From a checkpoint of a small transformer trained on Wikipedia.
Size: 4 heads of 32 (1 for keys and values), MLP 384 ReLU, vocabulary 3262, 1.93M parameters.
Architecture: biases, tied embeddings.
Training: a variant of SOAP for these matrices, 129M tokens, 3608 steps.
Each number is 50 + 12 x the weight over its row's rms, rounded and kept within 0 to 99. Layers, rows and columns count from 0. The size before them is the row's rms in percent of the matrix's.

# down: layer 4 MLP down (transposed), 384x96, rms 0.304, rows 65-100, columns 0-95
# up: layer 4 MLP up, 384x96, rms 0.318, rows 66-101, columns 0-95
down65 039:50 56 44 46 45 38 57 47 58 50 47 63 52 36 47 47 48 59 33 45 46 48 42 51 40 20 52 46 49 54 47 53 50 47 43 32 50 55 32 38 24 51 44 50 50 59 51 40 40 51 42 43 41 59 43 44 39 68 51 21 43 56 63 50 58 45 47 20 58 51 71 42 39 51 48 51 65 71 24 56 35 46 54 32 57 37 61 16 68 90 39 59 62 51 61 68
up66 101:61 48 57 71 47 51 53 29 23 60 52 66 59 49 46 50 32 37 36 53 37 41 46 48 46 35 52 83 37 47 27 49 64 41 64 45 39 35 47 52 64 52 52 66 29 62 40 41 53 43 62 77 72 58 40 46 41 57 32 53 63 38 46 31 51 50 33 35 52 66 40 41 55 49 49 54 53 55 51 55 61 84 51 39 59 57 54 57 71 54 46 60 41 33 37 48
down66 089:58 35 13 51 60 44 42 66 59 52 80 50 22 34 59 45 70 64 62 55 46 58 40 53 36 35 59 28 57 42 76 54 55 46 28 37 58 40 50 50 49 46 49 24 45 59 34 75 36 66 62 37 39 46 65 48 58 62 63 39 48 61 56 62 39 49 55 54 57 39 51 56 49 45 36 52 39 56 50 49 60 34 50 54 55 64 34 61 60 46 70 41 49 53 56 54
up67 034:69 42 68 45 51 63 41 60 63 40 39 53 59 60 26 27 66 40 56 68 52 56 47 51 55 58 41 25 55 54 52 47 39 60 59 44 15 49 45 38 29 43 42 56 51 41 53 32 42 80 52 37 62 63 41 49 53 54 30 46 52 36 29 52 39 60 59 54 57 52 57 48 79 35 55 39 48 52 45 54 53 42 46 68 60 45 72 80 50 56 60 58 56 54 61 44
down67 027:46 53 41 48 29 51 40 19 27 40 52 50 64 40 39 62 41 38 40 37 41 54 41 48 23 47 57 70 75 59 44 52 51 46 58 51 38 46 64 69 47 22 56 53 43 58 55 52 51 37 60 62 52 44 42 56 26 46 42 68 67 58 60 43 47 46 38 30 54 59 18 50 30 24 55 46 65 70 41 40 42 53 62 34 57 56 45 45 62 43 40 56 52 41 49 52
up68 096:62 38 81 71 50 67 57 81 41 28 53 34 44 61 53 59 46 75 68 42 50 37 54 62 46 60 38 40 52 54 50 57 58 43 39 52 49 25 26 61 45 41 44 61 59 44 43 47 23 50 43 46 55 43 59 40 25 53 55 46 61 52 51 52 39 57 59 64 60 47 37 46 64 48 37 73 42 42 52 54 34 72 64 50 78 35 49 51 52 53 50 61 61 49 55 60
down68 098:42 69 36 49 65 54 62 57 73 45 62 33 46 31 26 61 40 58 65 48 52 56 43 25 38 39 48 60 67 43 62 50 37 48 53 39 65 38 39 65 44 38 40 37 40 33 50 62 48 53 51 48 74 35 51 77 37 63 40 37 63 48 55 60 50 59 35 36 54 48 51 33 33 39 44 50 66 45 35 67 35 62 40 57 63 42 51 51 35 54 65 55 52 66 59 77
up69 072:55 47 43 55 51 52 43 41 56 42 49 25 72 25 53 50 52 47 44 61 40 46 44 46 73 59 50 38 47 49 52 44 39 61 45 35 49 54 52 44 41 36 81 58 42 59 63 63 47 24 50 52 57 59 50 47 44 44 42 51 40 30 57 78 46 49 43 51 47 60 14 48 60 66 36 61 39 51 54 47 79 34 31 41 54 59 49 57 72 54 60 39 62 72 31 36
down69 064:41 70 34 47 45 57 65 43 50 44 19 64 53 44 43 47 48 57 44 46 58 54 44 57 39 37 53 47 55 49 31 38 65 34 34 38 41 49 46 56 29 34 42 43 44 67 52 61 51 52 40 26 46 37 55 46 47 82 52 46 55 58 48 47 62 67 51 17 61 52 69 49 34 64 59 48 43 82 50 58 40 45 48 55 69 55 50 38 72 65 49 66 72 56 63 44
up70 104:56 58 56 54 52 53 41 36 40 43 59 68 54 55 61 69 73 39 50 57 48 38 61 56 57 56 34 39 44 59 50 33 50 61 63 40 68 36 40 54 47 49 48 50 75 66 61 59 47 41 43 31 72 54 59 62 46 35 49 39 41 55 19 38 62 48 21 43 63 63 42 57 53 53 53 64 33 22 72 63 57 46 54 64 32 60 67 53 44 60 62 43 41 46 64 31
down70 093:51 37 53 48 70 57 45 77 57 45 44 57 40 80 50 51 26 63 42 40 62 39 53 47 59 65 50 33 49 42 59 74 56 51 37 48 28 51 53 47 45 50 21 39 46 60 57 54 70 39 30 32 44 59 52 60 67 59 47 40 55 56 57 28 33 60 53 22 32 54 71 53 44 55 56 39 58 51 41 59 46 43 47 52 57 43 53 53 72 37 42 61 47 54 79 39
up71 118:58 68 47 50 45 56 46 48 43 36 50 25 33 65 58 47 66 30 57 46 50 48 36 64 83 55 38 38 66 46 49 56 71 27 66 42 44 48 62 37 48 48 76 49 50 73 59 44 65 42 62 70 53 45 47 54 59 45 48 47 45 64 48 40 37 64 40 39 63 52 33 67 53 36 29 66 53 47 57 59 56 40 62 45 66 39 49 57 35 59 43 30 40 59 59 25
down71 098:46 52 38 48 36 41 52 74 39 43 49 33 49 60 60 52 87 52 53 51 56 62 31 52 41 36 57 50 60 32 51 62 42 36 38 57 56 54 29 33 62 51 39 53 47 43 40 51 81 50 66 51 45 49 51 70 61 58 20 59 52 66 49 48 56 65 44 37 61 50 29 59 60 52 34 55 37 29 48 37 50 54 51 16 46 40 59 59 33 68 56 41 41 54 55 50
up72 041:69 53 65 48 27 42 60 78 49 47 48 69 45 55 50 46 47 42 58 54 43 43 62 34 51 66 33 55 68 38 57 67 59 53 55 57 43 66 53 44 34 38 41 35 50 53 66 48 50 46 58 65 22 33 50 51 52 34 59 55 50 31 40 45 67 58 62 81 55 51 35 26 55 41 36 34 49 36 46 38 44 68 31 33 42 56 47 57 55 29 54 52 54 43 29 35
down72 051:43 58 41 38 42 41 54 45 49 24 29 57 58 58 46 60 47 53 45 42 53 69 52 51 41 22 53 35 36 68 48 32 50 36 48 46 56 50 48 53 35 48 53 49 49 61 39 74 51 55 58 50 58 48 35 69 69 56 72 45 48 64 47 41 52 57 53 37 64 71 57 48 45 57 24 51 49 71 45 53 39 38 52 82 69 65 48 44 63 70 57 65 49 50 48 84
up73 116:45 51 64 63 59 59 55 35 61 51 65 50 53 66 58 54 60 46 43 40 54 63 80 60 45 53 48 64 65 38 33 54 36 64 52 53 40 67 41 40 44 54 44 46 56 41 59 46 64 30 60 47 71 64 53 41 43 41 46 70 40 31 69 59 38 83 44 31 55 46 50 62 52 60 54 34 62 30 39 32 59 39 50 31 55 53 36 69 45 55 28 58 51 55 31 70
down73 122:40 68 54 58 56 66 43 54 73 47 51 42 59 50 50 29 25 54 24 48 40 50 57 39 37 43 39 49 45 44 48 50 48 36 50 33 43 59 62 46 38 51 66 27 54 59 57 63 76 59 48 75 38 52 48 65 55 34 50 28 53 49 45 62 54 54 33 38 43 63 55 40 48 32 30 70 58 51 65 37 64 42 42 27 59 66 33 74 48 63 51 48 33 61 52 39
up74 070:46 34 73 74 45 45 47 52 46 46 69 50 39 48 49 41 69 48 67 54 57 37 43 41 48 81 55 55 54 40 46 58 35 65 33 65 60 44 41 49 16 40 52 48 60 75 50 48 56 47 52 67 56 26 53 41 50 49 49 44 38 42 36 55 55 66 69 48 54 42 37 21 50 30 36 57 46 37 52 50 72 46 39 42 30 51 49 62 60 59 57 32 39 43 36 35
down74 063:46 70 44 53 52 34 55 57 65 30 24 45 53 41 40 55 56 60 41 57 38 36 48 50 38 35 47 25 42 60 31 33 50 37 57 44 48 35 44 50 19 38 51 53 48 60 42 54 50 48 41 58 42 47 64 77 42 80 57 33 59 51 50 54 35 48 41 41 40 58 68 41 50 54 55 58 62 81 51 49 45 42 44 45 71 50 67 40 77 55 64 52 67 53 58 65
up75 115:59 39 47 50 66 43 36 55 62 41 36 38 34 46 52 39 69 62 56 62 63 25 63 50 45 48 31 70 46 75 53 70 66 58 65 62 55 53 53 59 37 62 41 64 54 31 54 70 48 44 51 37 39 55 52 42 52 28 67 39 42 51 56 12 41 52 46 59 36 56 75 32 55 53 48 63 51 45 68 49 58 44 43 44 42 59 60 28 47 52 47 49 46 31 57 66
down75 119:33 60 51 25 78 66 64 72 55 41 35 41 47 35 60 33 42 52 49 45 73 60 66 57 44 47 55 18 67 53 57 61 41 58 51 58 54 63 60 48 37 40 56 43 46 27 67 55 62 75 58 38 41 51 30 41 48 70 52 54 50 48 62 39 44 55 37 49 48 61 66 57 53 46 30 42 50 62 52 41 45 44 54 65 54 42 60 35 56 43 59 61 21 36 52 64
up76 072:63 53 70 61 45 48 41 59 51 51 28 41 44 55 45 43 79 53 46 68 84 38 32 55 67 64 48 45 38 60 52 40 56 42 41 59 53 53 73 63 44 50 50 52 51 41 74 42 35 68 69 49 45 34 75 47 41 48 42 58 41 45 86 55 63 46 57 56 63 41 41 47 55 58 38 43 59 38 61 62 76 58 49 55 52 52 56 42 40 32 47 64 45 48 45 29
down76 077:52 65 60 24 59 52 70 56 69 27 44 46 51 56 42 60 52 64 37 47 51 50 54 36 42 48 47 57 50 66 74 40 60 57 54 58 26 27 26 59 56 47 51 74 51 44 24 38 46 71 41 49 65 46 71 28 60 46 46 62 47 65 40 43 62 45 57 38 31 57 55 34 52 54 44 64 51 52 52 50 44 60 53 36 46 43 39 44 36 28 41 60 73 54 71 50
up77 117:87 50 70 54 43 59 54 44 58 50 63 56 43 58 69 39 45 52 30 67 37 70 14 68 52 62 55 46 53 55 59 62 65 46 63 50 54 43 60 38 50 64 34 30 47 61 62 47 39 54 53 65 60 43 37 56 64 59 58 59 44 39 56 48 50 54 52 48 49 44 43 44 25 62 32 33 62 34 52 59 45 58 60 46 50 40 76 57 44 54 33 32 38 73 56 45
down77 126:48 51 30 56 45 27 50 36 41 48 52 42 38 52 78 59 23 45 53 44 43 59 55 48 59 43 52 72 56 57 49 43 40 45 57 31 59 58 49 80 49 51 47 37 54 53 65 66 57 65 37 54 63 43 45 42 37 21 40 54 53 48 50 43 46 28 50 63 58 70 64 63 35 66 40 54 63 38 51 54 36 46 48 31 39 58 62 28 37 44 57 51 47 48 21 75
up78 115:29 37 55 60 39 50 47 50 36 68 51 69 42 54 46 51 86 44 42 36 61 61 50 48 42 61 63 49 54 45 48 44 30 52 47 55 53 38 36 60 50 50 49 48 47 49 54 79 50 48 36 49 61 64 60 47 53 32 51 24 46 54 41 50 63 46 28 64 70 62 44 28 62 42 52 38 67 36 47 66 36 41 66 31 51 67 30 61 50 68 63 39 57 40 74 47
down78 122:41 42 43 39 25 52 50 53 46 49 51 23 44 46 57 53 29 44 47 64 41 35 51 46 49 38 50 58 52 51 47 40 54 50 46 61 58 58 40 46 40 65 58 48 63 50 52 09 47 69 45 74 39 55 36 37 39 52 64 63 55 61 54 38 49 62 69 60 55 32 45 57 37 54 48 71 52 62 49 52 57 53 34 77 51 12 64 31 61 51 35 38 43 61 36 59
up79 097:46 36 57 58 61 58 51 71 38 58 48 44 40 73 69 16 56 26 22 56 42 64 51 57 54 63 33 38 44 59 34 52 46 56 59 41 52 38 45 44 40 42 66 49 62 57 35 57 51 51 23 43 74 58 58 45 47 47 47 36 36 58 51 52 51 52 60 50 75 60 43 55 69 27 30 43 46 46 49 60 47 41 47 43 53 39 46 47 68 36 42 66 23 64 58 50
down79 091:63 70 45 42 55 57 57 39 45 32 53 49 75 50 53 59 48 48 41 43 46 44 54 42 46 40 52 60 48 66 42 31 52 35 40 29 63 56 72 61 64 36 44 38 52 37 32 47 52 74 49 45 44 60 51 69 44 66 55 81 59 52 49 55 34 36 52 53 49 60 54 52 49 45 44 44 56 54 57 52 31 54 31 43 49 47 64 44 99 54 60 44 36 50 65 66
up80 109:37 33 73 54 62 64 46 61 35 55 58 55 55 64 49 53 58 51 57 53 57 43 19 53 53 58 52 46 50 32 36 52 80 36 51 53 66 45 74 49 46 31 61 67 41 48 49 50 53 48 28 55 59 59 58 77 63 45 44 49 54 32 42 66 54 40 26 55 50 56 49 43 81 51 36 55 59 45 50 55 50 65 48 69 45 44 47 48 77 48 35 69 62 53 43 73
down80 113:41 48 28 39 68 58 58 71 44 33 45 75 41 55 56 49 41 62 67 62 33 48 36 38 39 54 58 62 40 76 35 39 49 51 39 57 60 54 49 33 37 46 49 53 33 41 51 47 60 45 56 40 52 37 55 61 51 54 53 54 61 63 40 61 55 41 53 42 43 62 34 61 62 29 72 47 41 75 54 58 49 47 64 50 57 48 34 57 06 63 57 59 35 56 66 59
up81 115:48 38 78 54 30 35 56 50 44 30 38 23 26 67 49 47 57 44 56 62 57 47 65 57 54 66 71 47 43 39 71 67 36 62 62 41 45 43 57 51 63 33 61 71 49 35 27 59 51 53 46 66 56 35 45 44 60 58 46 43 35 47 61 53 71 48 60 55 58 53 32 37 35 40 57 50 52 63 43 42 46 59 55 74 55 52 53 50 60 54 51 66 30 41 26 49
down81 104:42 50 51 40 45 47 33 36 62 63 54 52 60 36 48 44 55 48 72 40 54 81 56 51 43 32 66 68 50 37 78 47 31 35 50 52 57 47 53 38 54 39 53 48 53 42 39 28 44 35 42 78 57 59 34 40 64 63 52 32 44 53 65 54 69 65 68 44 55 44 47 38 27 56 43 78 59 53 65 38 33 45 49 52 50 54 49 56 57 54 64 74 61 32 42 45
up82 110:63 50 54 45 54 50 39 28 33 48 69 40 59 56 53 52 56 59 41 45 66 39 45 75 79 53 36 38 54 57 37 30 80 56 68 41 48 56 45 49 54 48 61 52 69 56 53 35 36 35 41 51 49 47 47 38 61 50 57 55 42 56 46 58 49 54 62 39 65 48 33 38 39 55 46 57 65 54 54 55 49 32 53 48 53 45 45 51 43 62 43 47 61 60 00 34
down82 108:50 49 47 66 49 61 72 46 55 63 61 45 57 46 87 57 58 46 47 51 60 61 52 58 39 43 50 27 47 51 74 42 59 35 52 73 49 39 31 58 43 48 41 61 65 62 71 51 61 63 49 39 48 44 62 67 41 56 48 59 57 59 37 49 56 64 42 20 68 51 50 59 46 61 63 52 63 76 34 45 41 63 72 54 43 45 57 42 22 56 31 49 52 50 44 31
up83 123:35 41 64 40 48 42 63 72 58 60 45 43 52 41 45 32 50 49 49 61 51 53 32 80 41 38 46 68 41 41 38 40 53 51 55 33 55 09 55 41 46 54 38 68 70 69 56 43 56 45 71 61 49 74 46 51 63 50 46 52 60 48 57 47 57 41 28 50 60 46 38 46 41 55 47 61 63 33 45 43 74 65 45 65 32 67 55 27 39 64 49 47 57 60 60 47
down83 123:69 39 67 72 39 45 27 35 46 44 54 49 35 60 48 47 57 56 47 27 47 51 48 35 67 52 57 48 51 65 60 72 55 49 47 55 45 69 69 59 54 50 64 51 37 44 24 44 39 50 26 41 58 35 58 26 30 45 56 47 48 58 61 65 53 74 70 50 49 45 55 60 66 50 79 52 45 60 57 40 45 59 57 52 65 39 34 73 53 50 60 53 48 49 34 31
up84 021:56 48 66 43 43 28 52 64 44 65 48 49 46 52 69 39 65 51 46 68 36 41 40 57 50 68 30 35 65 59 48 55 55 43 68 42 21 59 48 47 40 55 56 36 53 36 65 40 45 66 45 47 51 65 44 40 37 69 39 58 52 22 63 29 49 72 35 51 55 29 41 64 69 64 48 40 32 59 71 65 52 44 63 54 45 44 66 68 43 41 31 43 39 50 42 52
down84 019:38 54 46 59 48 33 34 56 55 37 51 60 54 52 45 56 52 44 44 39 71 48 44 51 47 60 71 50 61 40 48 43 48 46 30 75 26 66 47 57 60 57 86 41 38 49 55 89 62 36 57 51 59 48 28 59 47 45 63 38 57 60 58 31 42 62 42 43 42 50 49 53 49 47 36 64 46 57 46 69 44 49 13 41 52 50 56 48 41 56 77 69 50 48 55 44
up85 123:53 42 65 42 49 45 69 58 27 54 59 34 60 56 34 34 48 53 36 50 48 45 49 25 50 56 43 61 51 31 61 62 38 63 35 66 30 33 63 52 59 46 29 80 37 38 45 54 53 26 49 76 40 64 52 32 39 45 67 47 48 45 45 65 68 58 61 62 38 51 64 73 63 58 53 43 43 43 45 64 39 74 42 63 46 50 38 52 40 40 50 46 42 63 55 52
down85 125:56 70 51 44 31 60 49 37 71 57 53 51 56 61 39 56 63 30 32 51 40 56 60 35 51 48 72 62 43 44 55 45 45 57 44 54 43 40 36 61 81 13 46 42 38 50 41 30 39 34 23 51 51 40 47 33 37 45 54 58 43 62 43 78 48 39 56 45 57 66 36 38 48 60 49 66 28 40 70 65 46 50 34 52 48 69 43 51 51 64 57 49 42 45 43 54
up86 103:36 30 50 55 50 49 37 54 71 27 47 44 56 54 44 66 36 44 41 62 56 30 52 57 35 64 48 50 30 67 66 68 59 61 59 47 27 47 36 49 28 43 59 71 53 31 58 57 67 42 59 52 56 55 40 40 51 44 55 45 62 59 88 42 65 45 40 49 67 33 64 28 50 35 60 47 43 51 52 53 49 64 36 41 28 63 38 57 55 35 55 51 59 49 64 39
down86 114:53 46 51 25 46 52 53 52 43 60 61 38 65 49 58 39 54 67 48 46 63 48 59 46 46 52 63 33 57 79 33 48 63 54 44 24 28 60 64 66 45 30 61 41 47 57 49 83 65 48 42 56 67 36 49 54 58 58 54 42 56 70 58 32 64 20 45 49 48 40 75 52 48 27 56 48 51 42 55 51 53 46 69 37 48 66 37 71 64 41 57 42 39 47 59 50
up87 116:63 57 68 54 47 51 59 61 37 51 46 56 43 59 41 50 41 56 50 60 64 34 48 44 31 60 19 54 45 56 52 63 33 61 41 57 58 58 47 41 32 44 67 61 34 27 53 32 45 30 55 41 47 64 48 42 37 47 44 52 28 42 74 32 51 69 48 33 39 49 43 76 32 23 54 43 49 49 37 60 72 49 53 40 51 24 61 42 45 59 31 49 53 44 65 47
down87 111:53 58 56 18 46 23 39 30 54 43 31 53 45 28 47 46 45 34 41 54 49 53 39 55 37 45 55 57 70 63 48 48 53 64 47 64 37 48 52 55 60 40 41 61 57 58 36 62 34 50 49 53 56 54 57 41 51 63 72 56 51 55 46 54 41 55 32 64 58 49 53 84 59 54 27 51 69 53 53 62 42 63 40 76 41 42 54 29 53 57 42 62 43 13 47 58
up88 105:17 38 51 37 38 47 53 41 52 49 55 55 56 51 37 68 39 45 49 64 32 56 53 55 51 58 40 69 59 41 60 39 53 49 61 46 44 62 72 35 54 57 67 49 56 51 45 24 44 48 58 88 25 70 53 52 50 66 51 61 35 63 77 54 41 50 40 59 52 73 57 38 41 60 35 49 31 35 54 55 34 47 61 37 53 70 48 53 26 57 55 47 49 43 49 54
down88 114:50 38 48 40 50 51 52 61 46 49 43 71 49 42 46 45 48 69 55 27 44 56 32 48 46 47 38 49 19 60 54 56 39 24 43 51 52 52 48 79 55 36 31 33 49 51 48 45 57 57 79 49 39 59 33 27 48 60 29 47 46 55 63 56 50 63 78 46 56 51 43 55 38 35 53 48 56 68 57 45 50 53 20 62 56 56 49 51 65 43 69 61 69 41 76 45
up89 106:38 37 67 59 32 54 68 57 33 51 39 64 36 48 60 63 62 43 45 70 56 36 32 41 43 59 69 38 44 43 49 51 45 52 53 63 68 59 27 53 63 43 61 67 62 74 51 55 46 58 60 35 52 52 59 78 42 20 62 36 56 39 72 50 48 41 28 50 77 37 53 56 56 52 58 43 40 25 49 51 50 36 42 34 45 51 50 54 49 64 35 39 56 48 42 52
down89 102:42 50 59 41 31 43 42 43 35 58 43 32 58 64 33 49 56 46 20 42 64 31 61 60 30 48 68 56 44 59 48 42 49 33 39 46 36 56 58 63 50 42 45 48 50 55 65 43 52 49 44 62 40 55 49 57 59 29 75 43 58 61 57 54 57 44 51 62 12 50 55 57 50 30 40 57 38 58 53 74 54 46 20 69 52 40 54 38 73 37 67 46 59 52 67 39
up90 121:51 29 67 54 47 41 37 42 54 55 60 42 63 39 48 41 73 47 46 46 38 32 18 68 48 46 57 32 47 53 38 44 50 67 60 49 46 31 43 39 57 55 70 51 41 42 40 49 60 80 53 70 56 49 70 67 30 56 73 48 45 48 42 43 60 55 55 47 47 45 37 53 53 57 46 42 30 41 70 76 36 59 59 41 36 32 60 63 59 35 65 44 41 70 57 46
down90 129:55 59 68 44 48 46 43 48 44 51 70 48 55 30 49 49 66 52 46 44 59 44 33 71 38 70 54 52 57 39 72 44 36 16 76 47 86 63 51 19 31 46 42 54 47 54 48 58 53 43 41 53 60 59 48 38 57 47 63 43 51 58 44 60 49 60 60 35 50 71 75 53 32 60 42 49 47 57 41 60 40 49 37 36 57 34 46 43 52 67 72 49 52 60 46 51
up91 097:52 40 68 69 67 46 70 47 70 53 43 54 52 34 60 52 50 48 46 43 35 24 65 65 35 33 49 44 64 54 52 64 37 32 53 35 28 62 48 45 28 61 55 52 55 44 55 19 37 42 54 49 50 36 42 68 40 48 59 40 43 38 50 42 40 67 45 46 68 58 41 43 56 67 68 37 24 59 49 51 67 40 59 45 53 49 30 66 49 42 42 64 60 66 49 65
down91 092:49 39 68 57 58 60 68 40 67 35 32 61 63 55 55 52 40 29 52 47 48 57 35 51 40 34 66 59 47 40 41 47 50 37 57 42 38 56 24 69 56 42 38 50 54 70 37 56 57 70 40 44 55 57 21 45 54 53 54 58 24 73 64 70 62 52 56 66 34 48 32 42 29 55 56 43 36 49 53 41 44 59 44 25 50 45 47 35 53 71 62 68 62 46 48 58
up92 103:64 50 47 38 63 43 34 57 53 57 44 25 46 75 65 35 60 40 52 62 33 26 58 53 43 48 43 51 25 42 58 25 60 52 60 49 38 66 42 46 50 46 46 55 81 53 50 55 44 50 47 54 64 62 49 48 67 48 68 52 42 34 56 77 63 61 50 51 54 34 55 64 40 45 50 40 63 50 42 29 42 43 57 57 47 75 63 59 65 52 73 57 48 48 79 52
down92 090:46 54 37 53 49 38 52 57 49 56 58 41 50 54 23 39 55 51 66 61 63 63 46 51 52 49 57 46 39 40 57 45 62 31 63 28 50 75 81 44 61 22 39 33 18 44 65 60 66 61 68 57 53 53 49 36 64 54 47 35 82 59 47 74 60 49 73 38 50 51 46 55 55 49 33 71 52 42 56 39 49 37 43 58 54 52 49 39 60 68 47 55 44 53 52 51
up93 086:50 36 47 63 55 79 48 65 33 42 65 49 45 43 44 57 52 45 48 49 31 54 51 47 65 52 36 68 35 75 39 69 49 56 45 39 55 40 45 66 30 44 58 40 47 44 41 67 47 47 41 20 49 38 41 57 60 67 53 38 23 50 50 60 39 64 41 58 59 47 10 65 56 53 39 55 49 51 37 61 44 59 65 55 53 52 57 53 60 60 29 26 32 47 53 52
down93 079:43 59 56 58 41 59 57 49 58 57 36 60 60 65 49 66 38 42 71 52 81 51 59 63 35 35 54 59 50 39 53 38 57 45 19 45 32 65 50 60 37 38 40 49 69 43 52 55 51 58 53 35 44 51 55 39 50 64 47 69 62 65 31 38 40 69 58 31 56 74 54 65 33 72 48 50 31 47 63 50 32 38 42 56 54 47 32 53 39 55 51 36 58 65 74 55
up94 025:47 57 51 35 30 51 50 71 39 66 53 31 40 71 58 53 33 44 24 59 50 41 60 44 62 54 36 29 56 47 41 73 45 51 53 45 30 48 63 62 44 67 55 60 61 30 63 41 38 43 59 51 53 43 46 50 52 52 38 36 60 20 50 36 47 47 16 62 41 56 47 49 72 38 54 47 45 47 51 71 51 43 66 50 54 53 55 63 49 33 50 41 41 66 42 22
down94 027:44 49 52 56 47 48 47 65 62 42 56 42 80 31 38 51 71 53 46 42 57 39 57 49 42 55 74 27 60 38 49 47 72 49 52 35 29 61 47 44 54 62 33 67 42 30 46 57 50 58 50 35 44 27 57 65 30 62 56 48 44 57 40 43 35 49 52 40 38 65 53 68 42 43 41 62 62 54 42 56 80 57 28 46 51 46 52 15 49 36 51 42 43 63 67 57
up95 040:34 56 58 67 36 50 62 73 39 40 44 52 49 42 49 56 87 34 28 50 57 36 46 54 57 64 48 27 54 51 46 48 52 65 49 60 68 45 45 60 22 59 47 43 58 52 45 15 38 54 53 42 78 60 35 52 46 39 37 49 49 40 59 46 54 53 43 65 74 66 46 61 74 54 48 46 41 49 46 57 36 55 33 67 49 62 56 64 50 39 50 57 38 44 44 65
down95 036:42 37 34 60 52 60 44 50 46 76 25 51 40 40 46 56 50 27 59 22 39 63 46 36 62 60 38 72 40 82 63 66 52 48 49 56 51 45 40 66 48 41 37 52 49 49 68 50 44 53 49 52 54 42 32 53 42 54 49 53 66 65 63 54 65 76 37 53 48 56 71 56 53 41 52 57 47 47 51 56 46 61 40 55 23 44 43 48 42 17 46 51 50 71 71 50
up96 094:73 69 56 69 34 51 66 51 53 61 50 34 25 60 46 20 44 62 49 47 65 44 41 34 54 59 52 59 36 35 33 25 41 50 63 61 39 77 51 33 46 77 36 54 29 35 45 42 46 45 43 42 45 70 52 52 50 63 36 49 57 40 50 55 49 69 52 40 44 34 43 53 52 55 54 52 47 32 41 60 56 47 66 41 45 54 53 48 44 67 54 25 68 52 59 50
down96 107:39 52 57 41 46 49 50 40 56 60 57 56 50 63 47 45 45 27 44 64 55 44 35 31 32 34 57 50 41 61 53 42 49 46 36 47 43 52 44 48 62 32 65 43 54 37 35 78 52 58 39 56 54 40 70 55 63 47 54 38 31 18 27 57 28 38 63 44 42 48 71 51 43 62 48 68 47 61 41 47 60 47 76 30 50 54 18 37 42 68 60 44 48 52 56 68
up97 048:76 63 42 40 57 48 56 56 74 55 39 61 45 57 30 53 52 49 59 57 49 29 64 55 40 53 47 52 40 32 54 36 55 52 72 66 48 57 50 58 24 55 56 53 83 45 39 36 44 51 53 38 42 60 56 53 38 42 74 47 50 34 54 49 44 60 46 57 57 39 74 52 45 53 58 55 57 15 52 50 58 14 54 42 44 39 56 60 29 39 58 49 55 38 64 36
down97 049:67 49 41 48 28 56 64 36 53 45 69 55 48 43 41 29 35 60 31 60 47 48 51 40 50 38 59 37 64 56 52 81 35 39 47 55 34 54 48 52 45 34 48 47 43 69 47 62 52 56 32 41 50 42 35 56 42 45 48 46 66 52 49 54 73 66 43 31 46 57 83 53 20 62 65 31 68 24 39 71 42 40 48 54 64 55 44 54 47 61 57 50 57 38 58 50
up98 101:51 54 49 39 43 47 46 40 38 44 48 56 49 40 46 34 69 48 21 52 49 55 43 50 55 49 60 44 61 79 60 46 44 51 48 52 45 53 31 52 38 56 43 55 62 56 38 22 46 60 45 52 56 46 73 32 51 60 50 46 38 59 16 51 38 39 57 52 62 18 60 35 54 49 49 38 57 44 37 65 57 79 48 56 53 31 64 52 38 66 74 45 45 66 80 46
down98 105:37 25 45 45 50 36 69 55 48 46 56 54 39 44 68 58 32 39 77 53 46 51 51 46 51 23 42 42 32 51 57 53 45 63 60 57 39 46 61 54 32 54 57 52 50 25 44 57 56 57 44 49 52 37 50 50 57 21 38 14 70 52 50 50 61 41 51 52 47 64 75 28 59 45 64 66 39 57 60 54 55 50 74 58 43 61 31 54 61 67 55 64 39 63 55 55
up99 116:45 45 52 34 59 59 48 15 48 79 43 49 50 43 43 50 77 76 52 47 52 40 58 48 44 62 33 49 48 35 35 42 29 49 39 51 51 76 65 54 39 43 68 52 40 42 32 31 46 52 48 41 46 50 51 55 48 50 58 29 46 52 40 46 42 32 31 56 70 56 45 52 58 52 35 48 47 50 44 64 52 66 42 26 52 55 63 82 55 64 48 77 44 55 56 43
down99 112:65 67 38 48 55 42 61 37 50 53 42 52 53 17 47 43 54 58 77 50 50 46 49 65 58 41 66 40 57 60 64 48 61 36 63 63 54 40 22 51 37 58 38 61 55 52 57 44 39 47 58 51 45 43 61 67 68 37 41 45 34 45 56 49 47 54 44 38 44 60 43 57 29 45 74 60 74 59 66 43 44 67 64 41 46 56 39 35 44 44 82 62 65 48 42 78
up100 083:66 29 57 49 46 54 60 62 50 39 61 38 54 57 55 53 62 50 50 67 60 34 63 32 47 46 37 44 48 38 37 64 55 59 38 65 38 44 40 33 37 57 44 43 40 61 47 65 45 42 64 73 55 44 38 38 53 39 43 49 34 38 25 53 42 36 56 51 71 55 35 45 63 48 42 36 50 59 47 49 67 32 18 44 42 34 47 52 71 30 78 60 41 27 36 45
down100 085:43 91 46 51 22 50 46 41 74 47 34 64 61 52 42 43 68 49 62 45 43 47 55 39 42 51 46 48 62 45 51 43 34 37 45 19 45 69 41 48 32 52 58 54 69 57 57 50 56 51 32 43 54 49 74 51 46 65 54 41 55 49 33 52 65 42 50 21 23 59 63 59 47 44 44 51 60 45 42 51 45 31 50 57 60 45 52 23 67 58 56 45 68 55 50 38
up101 089:62 56 65 49 47 49 50 60 38 65 54 55 46 41 53 50 43 53 42 58 49 42 63 42 54 48 44 44 48 61 49 72 30 50 61 33 56 55 47 55 49 48 63 61 48 46 52 37 52 36 44 45 82 43 49 34 56 34 40 27 43 68 81 67 61 47 19 51 75 64 51 53 47 47 71 30 53 50 60 33 40 53 14 43 67 75 52 55 52 39 42 32 46 51 41 48